Each number is 50 + 12 x the weight over its row's rms, rounded and kept within 0 to 99. Layers, rows and columns count from 0. The size before them is the row's rms in percent of the matrix's.

# layer 6 attention output, 64x128, rms 0.0752, rows 0-63, columns 64-127
100:69 32 26 49 49 58 60 41 44 40 66 53 48 46 61 67 27 54 51 69 78 39 36 66 51 39 35 47 44 58 27 54 48 48 54 49 43 43 69 50 53 53 43 52 32 11 48 23 37 53 59 47 62 76 69 49 59 61 61 50 39 48 32 70
094:14 46 39 48 64 43 34 54 42 48 34 50 63 46 69 66 65 63 59 61 46 60 39 70 60 35 25 51 61 52 59 61 40 32 41 44 41 30 51 71 43 43 39 57 61 26 50 57 59 56 55 45 45 53 53 32 56 32 52 47 56 73 61 42
103:49 71 56 68 31 24 58 53 42 39 25 48 51 58 51 52 22 56 55 43 51 29 53 61 51 40 52 69 47 28 23 55 55 47 53 42 52 57 58 33 64 44 56 52 52 32 38 72 35 27 47 26 49 73 41 62 35 56 43 62 16 72 41 68
099:63 50 35 52 47 37 28 39 45 59 34 66 56 38 42 61 53 53 58 51 55 56 39 38 41 29 48 44 59 22 52 55 71 67 44 58 52 56 57 40 37 51 41 29 59 47 32 51 55 38 56 54 33 72 45 46 53 38 61 56 29 49 27 86
113:30 31 43 51 41 28 45 36 50 35 50 47 44 72 50 30 59 49 30 36 47 50 36 32 55 47 68 32 37 59 33 44 45 43 45 70 35 28 84 55 68 37 53 47 82 55 51 32 66 45 53 47 57 47 40 38 53 55 34 30 34 67 68 51
095:58 54 41 33 50 65 35 57 63 51 63 45 46 55 44 20 68 34 42 38 37 43 48 71 69 64 36 69 53 49 67 13 41 69 37 37 48 40 67 56 61 33 53 56 55 57 56 61 55 78 60 20 47 68 43 51 43 45 27 70 72 50 53 34
092:25 34 47 41 70 76 60 49 43 72 81 38 38 48 69 72 51 50 65 50 59 44 50 39 47 23 46 43 37 39 55 68 66 26 64 60 55 62 24 59 32 55 52 62 58 49 54 56 42 37 34 53 56 45 48 45 61 26 54 63 41 61 74 43
093:56 78 64 41 65 52 41 60 37 31 45 52 65 37 39 68 47 50 73 53 74 63 55 50 68 59 56 59 43 33 50 61 62 33 57 51 36 30 45 36 58 48 45 46 48 66 39 52 61 54 64 51 51 51 85 19 48 29 61 60 58 62 50 58
102:59 56 46 55 49 49 57 43 41 37 37 55 28 89 53 46 33 36 33 45 31 47 35 60 57 27 16 59 67 52 49 50 58 39 21 36 56 53 49 41 25 49 61 65 55 59 48 33 38 51 58 56 53 66 46 70 51 68 54 59 60 54 57 52
111:42 55 69 57 55 68 57 58 55 47 44 19 58 49 47 59 64 67 53 51 33 44 79 29 47 53 44 56 39 31 37 36 56 52 48 59 72 56 47 65 30 43 45 69 31 52 47 51 35 46 48 34 58 31 53 43 58 46 58 41 50 71 58 26
100:77 57 43 72 53 47 58 32 62 57 33 65 36 42 39 61 52 46 62 68 53 51 60 71 44 90 35 43 69 82 21 53 46 49 38 41 43 48 47 39 29 64 37 53 52 37 43 53 56 61 44 54 40 44 56 42 31 40 54 29 67 37 31 71
129:26 39 43 38 51 55 52 56 54 67 83 47 63 34 44 51 59 35 67 56 61 76 31 59 63 61 33 63 53 58 73 47 46 29 55 66 47 51 55 65 64 40 46 40 33 33 43 35 56 51 69 51 55 63 55 41 50 68 69 34 66 40 58 33
091:63 71 67 53 71 39 30 48 64 33 43 55 53 61 27 73 68 43 60 56 53 51 57 61 49 56 14 48 44 61 64 43 74 60 47 47 57 50 37 25 41 46 38 42 47 54 56 49 56 65 69 59 53 55 75 42 43 33 48 75 85 60 49 49
093:50 63 47 54 60 53 36 55 55 87 45 42 33 74 43 47 46 31 30 75 38 52 57 58 22 54 59 34 40 44 60 63 59 38 58 41 62 34 32 44 69 42 61 52 58 62 35 47 36 30 61 61 40 51 24 65 50 52 63 79 54 39 41 55
093:53 36 18 60 54 66 54 41 39 33 51 37 44 59 43 69 44 68 57 79 74 59 54 43 38 52 57 42 68 61 51 67 55 55 48 33 37 49 44 82 39 56 25 52 53 56 39 28 66 30 51 32 38 49 48 31 65 53 50 57 36 50 69 65
096:56 58 86 53 48 51 48 57 28 41 58 55 74 66 28 49 44 49 63 66 57 52 33 36 85 66 60 56 47 37 47 31 46 38 75 58 57 81 53 57 47 58 59 32 42 61 66 52 47 62 33 32 41 71 54 63 61 58 50 30 58 34 44 43
103:33 37 51 33 43 34 69 31 57 75 69 36 49 79 25 54 27 51 44 43 53 40 38 44 66 38 29 50 56 42 71 42 65 39 70 49 71 74 50 36 51 47 73 80 36 50 44 48 46 31 51 45 51 63 57 65 46 72 48 53 42 73 40 30
098:45 37 42 41 59 43 27 81 54 49 44 34 44 41 36 59 66 60 81 43 57 46 34 28 63 43 61 48 38 52 53 63 45 59 70 51 19 37 50 61 36 40 46 38 56 69 65 30 49 58 55 42 32 59 48 47 42 30 62 56 28 49 24 44
105:41 53 80 46 53 42 31 25 66 50 34 35 38 62 49 38 36 36 49 39 62 60 25 49 51 57 81 54 38 41 24 37 49 48 66 45 43 30 52 46 53 66 43 52 68 43 63 49 64 56 67 51 67 63 59 50 49 56 39 43 50 74 75 44
089:62 42 48 71 32 50 66 54 45 67 49 71 34 82 35 51 33 39 66 70 51 77 55 54 46 50 35 23 66 55 64 55 47 51 39 56 41 58 55 26 55 31 41 50 41 47 61 51 43 60 52 43 31 42 27 54 54 20 48 57 47 39 33 71
106:43 53 85 33 53 51 58 47 22 59 39 47 49 48 66 52 54 41 59 64 62 21 46 65 37 69 65 52 40 46 17 48 36 45 78 66 53 74 21 43 68 57 54 64 33 14 59 58 34 70 39 52 25 52 42 68 49 46 63 22 57 40 54 42
095:30 56 54 41 73 62 46 60 71 67 65 20 41 52 43 56 74 34 37 30 60 80 61 52 46 51 40 35 60 40 48 71 57 20 43 32 37 38 36 69 35 31 58 78 38 57 42 54 45 46 47 75 47 47 50 57 49 48 55 24 54 62 55 48
112:60 45 27 52 53 53 57 60 54 50 45 42 62 25 57 64 54 45 82 49 42 35 63 31 54 29 23 62 33 50 72 52 45 65 56 48 30 57 38 53 40 42 78 47 48 62 61 45 17 50 46 57 52 48 67 38 49 42 51 71 45 48 39 45
112:54 47 39 68 28 60 39 75 53 54 64 42 31 52 33 25 62 36 46 35 57 64 74 67 60 58 42 56 48 66 59 55 58 59 50 28 43 41 73 52 59 46 68 47 33 66 63 51 63 63 43 77 50 52 46 55 24 55 34 48 52 40 52 70
097:53 65 46 60 76 28 53 63 19 36 44 70 56 64 62 53 53 58 40 48 43 45 52 36 30 67 42 45 36 55 34 67 50 51 47 48 63 65 34 38 55 57 49 35 40 60 39 49 70 40 53 45 29 64 57 36 52 54 73 60 50 35 41 40
097:36 47 34 63 50 62 33 47 47 49 52 60 42 58 44 42 32 26 53 81 57 50 31 44 46 78 37 77 44 61 74 65 27 56 38 60 39 28 51 60 47 45 51 57 63 63 50 28 33 44 58 53 46 30 54 47 49 62 46 69 64 45 67 55
103:50 34 59 73 32 48 69 29 51 35 58 27 57 35 62 49 35 58 32 37 72 49 68 43 42 44 39 33 77 43 61 67 41 61 37 67 42 58 63 76 56 54 61 50 42 39 53 72 50 48 47 58 61 31 62 54 53 42 71 40 51 37 72 52
102:59 54 76 44 34 17 74 70 41 35 33 60 40 64 77 58 46 35 31 51 39 56 37 42 64 51 63 57 64 41 30 75 36 41 42 38 56 36 52 53 47 47 57 41 72 38 63 70 24 59 58 41 47 33 36 69 50 50 57 63 50 37 42 46
096:62 53 46 39 75 71 70 37 42 62 53 62 64 50 49 48 61 29 53 58 24 45 64 50 43 20 26 52 26 36 56 40 44 45 34 40 51 47 38 41 64 59 36 50 57 34 48 59 40 61 52 27 41 48 60 33 50 41 45 50 68 47 33 52
099:47 61 59 42 65 53 89 48 54 36 47 61 82 38 71 47 47 70 45 52 52 50 86 52 29 47 60 51 64 40 29 66 58 42 58 60 67 61 53 63 70 65 50 39 53 40 39 49 50 44 57 45 50 46 54 58 51 61 71 33 54 42 35 54
098:62 58 34 63 56 48 63 36 45 52 48 50 60 35 74 25 59 72 47 43 40 57 63 69 52 34 58 67 42 23 48 39 50 39 54 40 58 57 58 53 40 48 51 48 46 43 49 50 65 45 40 66 51 26 24 16 51 58 49 57 23 49 30 35
104:42 57 49 74 52 47 47 60 51 52 43 53 58 44 37 47 45 54 35 49 42 55 77 36 51 42 73 29 66 65 00 42 70 34 50 62 45 54 45 30 46 51 38 52 20 76 54 45 63 49 32 50 43 61 38 33 62 61 49 24 49 39 36 67
089:54 41 58 48 59 21 69 52 40 40 59 28 33 60 52 54 54 30 54 47 45 55 50 60 55 45 20 45 40 66 42 68 43 38 39 44 37 11 38 36 62 39 59 68 42 55 46 53 46 34 67 62 24 61 50 39 60 49 74 61 60 59 42 60
099:65 38 57 61 60 40 16 88 25 43 45 72 51 29 68 41 48 59 77 46 58 63 62 54 68 55 49 57 43 35 41 39 54 71 56 53 60 37 44 35 74 52 44 59 30 45 39 74 57 65 64 65 65 37 60 33 49 27 54 64 38 62 46 48
099:52 58 41 48 40 36 67 83 48 25 67 52 68 35 58 51 63 58 55 60 30 51 51 43 41 47 30 40 52 50 45 53 32 40 53 43 60 57 55 61 65 50 33 30 19 56 50 59 69 54 51 31 63 43 36 68 61 30 62 57 52 48 31 32
101:41 37 63 54 61 43 65 59 30 47 33 43 52 37 37 50 75 43 42 44 23 26 60 50 45 66 48 35 46 56 50 57 56 27 38 49 56 63 38 61 52 50 59 36 79 55 69 56 58 55 39 67 26 77 24 30 32 55 65 44 61 58 23 39
098:61 67 71 21 58 48 61 40 31 43 28 62 67 20 53 52 66 40 39 32 43 85 43 41 60 50 57 53 36 50 61 46 31 41 59 46 31 42 34 68 49 57 46 25 63 39 61 60 46 63 58 44 67 53 57 43 64 41 43 78 48 48 32 38
102:40 49 43 51 28 52 86 40 69 72 48 36 60 39 45 27 68 47 53 50 35 80 58 32 60 44 62 73 41 53 41 49 49 26 69 63 69 54 60 61 26 42 51 38 47 49 41 47 30 47 36 52 71 24 32 47 39 60 50 43 44 53 52 32
083:44 81 70 50 48 64 42 43 82 59 49 47 26 44 20 57 45 25 56 54 48 34 31 62 46 21 48 29 42 35 62 31 68 66 61 70 58 60 57 57 62 53 70 60 29 62 64 48 49 48 34 75 83 50 53 44 74 40 44 59 63 58 53 46
116:56 66 58 43 43 57 49 32 41 41 58 23 36 56 63 54 72 58 49 52 67 30 38 54 45 24 48 67 37 67 29 35 23 60 72 52 50 48 62 44 33 45 42 46 28 65 63 56 61 70 49 39 49 48 82 69 65 55 51 53 53 70 67 32
112:70 33 41 44 38 54 54 36 49 33 20 50 48 69 49 50 46 51 42 21 43 44 23 68 64 21 60 23 36 71 36 34 50 54 64 58 45 61 47 03 32 50 48 65 42 45 78 55 56 53 37 51 50 45 44 63 53 70 27 60 33 41 56 35
094:50 27 61 46 49 42 49 48 69 61 60 67 57 45 59 74 48 36 31 41 18 51 39 61 43 37 50 38 73 61 59 41 75 40 59 44 47 43 46 55 50 64 57 30 78 50 56 74 64 40 30 50 27 64 49 54 60 44 19 50 69 48 52 49
119:62 66 54 62 43 49 33 56 43 83 46 42 63 37 58 45 69 55 33 54 48 37 43 44 65 86 85 32 43 37 78 52 34 67 35 42 50 59 38 33 57 54 77 49 58 49 48 56 59 34 54 75 29 37 49 51 41 78 65 45 28 32 48 54
101:25 36 41 46 31 57 64 38 43 68 60 49 44 68 55 60 49 38 49 45 31 42 69 20 50 42 42 75 64 49 36 52 54 43 44 39 51 50 37 49 48 58 48 44 59 62 58 40 43 20 49 49 47 26 52 56 42 66 42 58 39 51 49 47
085:57 58 49 36 57 29 38 66 76 49 40 53 48 41 43 43 39 61 37 60 52 39 67 35 43 71 53 68 67 42 65 47 47 74 45 44 39 40 49 51 53 52 42 40 56 50 09 45 44 56 56 58 73 60 27 55 53 39 45 42 58 47 60 17
092:59 70 30 53 57 74 67 43 46 65 61 44 43 58 56 51 74 46 34 37 58 38 38 66 46 40 42 73 51 34 78 18 42 81 42 48 70 64 45 38 59 69 64 38 58 62 50 35 50 38 51 54 47 46 64 59 77 66 43 67 39 50 31 60
077:61 67 55 56 48 52 53 59 56 39 42 57 59 45 54 25 55 75 70 54 37 29 47 54 27 45 73 84 37 73 27 52 40 50 38 51 58 51 67 39 54 51 48 57 36 55 52 58 69 70 65 37 37 47 45 52 44 44 83 35 30 61 32 47
102:37 53 59 27 72 68 56 32 50 31 62 74 69 29 42 49 58 42 51 50 42 57 54 60 29 72 66 26 42 36 54 49 31 52 55 42 33 38 41 83 66 43 41 58 66 64 42 36 32 41 54 43 41 41 43 54 71 58 46 49 47 86 39 44
087:57 41 34 60 38 54 29 46 49 41 57 51 65 42 46 59 48 48 57 48 63 39 53 31 54 65 14 52 56 68 55 46 62 46 49 47 56 41 73 50 49 34 70 58 52 66 60 19 50 56 59 38 56 49 80 39 45 52 57 54 62 38 39 62
094:44 49 41 44 43 64 53 25 38 42 53 43 65 36 55 24 26 48 37 34 47 43 47 43 49 68 72 32 41 60 57 65 44 46 52 52 65 48 62 53 66 75 58 41 47 62 59 64 71 19 30 45 50 55 61 70 28 46 64 30 33 58 61 75
103:35 70 59 59 51 54 58 60 71 42 53 48 55 54 44 31 34 87 45 28 53 63 45 58 57 57 61 44 57 61 52 54 68 31 30 50 46 58 58 75 57 66 59 55 41 55 30 62 66 52 43 47 84 61 58 59 56 56 57 36 30 55 62 44
101:49 20 43 54 43 36 54 57 48 67 62 47 38 61 70 34 47 41 75 38 50 52 47 40 63 44 53 28 54 65 58 67 42 48 26 64 37 56 24 56 30 60 46 70 52 28 59 55 53 54 43 56 61 43 27 32 53 33 48 63 43 23 64 37
104:44 41 38 52 66 54 40 40 59 36 47 64 59 46 62 48 25 62 71 53 62 73 61 47 17 67 47 55 62 55 30 36 71 57 35 41 72 39 68 51 60 37 31 49 26 51 53 52 50 49 34 52 52 38 47 53 31 29 35 22 57 57 75 65
092:55 42 39 50 30 39 22 36 46 64 53 53 39 35 42 76 43 43 54 56 70 64 23 60 62 55 70 56 77 34 75 33 44 75 45 57 55 58 56 65 59 48 30 28 54 48 48 27 38 41 53 53 51 37 29 53 48 55 18 58 67 49 56 67
086:54 66 75 51 67 39 40 73 52 62 37 66 60 37 57 50 51 60 55 75 70 44 68 49 45 78 54 55 51 67 49 36 56 48 55 57 55 49 36 45 33 56 46 42 61 46 64 60 40 67 58 63 42 24 55 69 55 50 34 40 54 41 45 23
093:54 58 48 52 31 83 46 54 55 24 52 31 45 77 36 36 58 52 25 54 54 55 51 45 56 36 56 68 36 53 40 65 48 67 45 35 48 33 59 35 50 61 44 44 55 67 52 42 45 67 59 31 55 67 60 46 69 65 40 31 57 61 83 69
104:46 24 44 37 60 49 32 51 59 50 64 77 64 56 46 80 40 79 72 59 41 31 57 30 41 81 58 54 78 27 52 60 68 68 41 43 34 69 44 59 47 39 39 36 66 57 30 39 50 42 38 55 47 58 52 49 47 46 47 39 53 31 59 66
087:46 47 53 30 29 38 33 46 45 55 66 34 50 56 37 29 46 55 30 11 37 48 70 34 63 45 40 46 41 66 45 43 57 52 40 63 44 65 67 32 63 58 47 51 56 57 46 41 69 40 49 19 49 53 48 56 47 67 55 51 47 45 31 45
099:50 42 54 16 41 68 18 90 62 57 41 69 56 43 46 44 35 46 34 35 56 58 31 60 43 72 64 47 46 42 60 60 61 60 46 66 40 55 67 48 68 43 49 45 72 23 52 39 57 56 50 67 58 57 54 60 36 51 30 53 63 32 52 41
092:65 55 42 64 28 29 63 30 23 53 50 61 51 41 51 58 33 57 52 53 47 52 48 72 59 40 54 59 56 52 75 48 44 38 51 59 47 89 54 57 44 54 58 61 58 42 34 71 30 72 54 32 60 41 35 55 48 56 61 59 34 35 58 87
105:48 67 63 35 46 73 48 42 75 73 61 71 11 44 52 42 36 49 46 48 46 59 55 61 24 47 45 34 63 72 64 49 53 52 53 37 37 46 27 57 51 52 49 67 39 31 53 70 46 51 31 73 55 45 59 70 41 61 37 46 75 40 50 49
103:64 29 35 43 60 43 33 54 29 44 30 41 58 37 48 44 80 61 61 78 59 40 59 72 69 71 54 44 37 45 54 38 43 52 72 43 50 45 38 33 50 48 49 90 44 37 53 42 61 50 59 38 20 57 46 31 32 48 41 44 41 63 73 65
122:47 44 51 80 59 72 62 51 55 55 49 44 36 60 45 44 40 26 33 53 67 28 46 40 37 24 60 36 34 71 37 49 37 51 37 74 77 52 56 26 14 52 56 32 55 52 49 56 24 34 44 63 62 49 54 40 52 54 39 53 68 54 52 74
112:67 63 29 58 46 11 57 46 47 39 66 37 53 65 67 59 53 55 39 36 41 42 30 73 35 18 47 53 66 43 65 57 65 65 45 47 62 48 74 37 46 65 54 42 59 55 59 66 70 67 52 39 55 61 41 50 59 31 51 35 40 40 43 64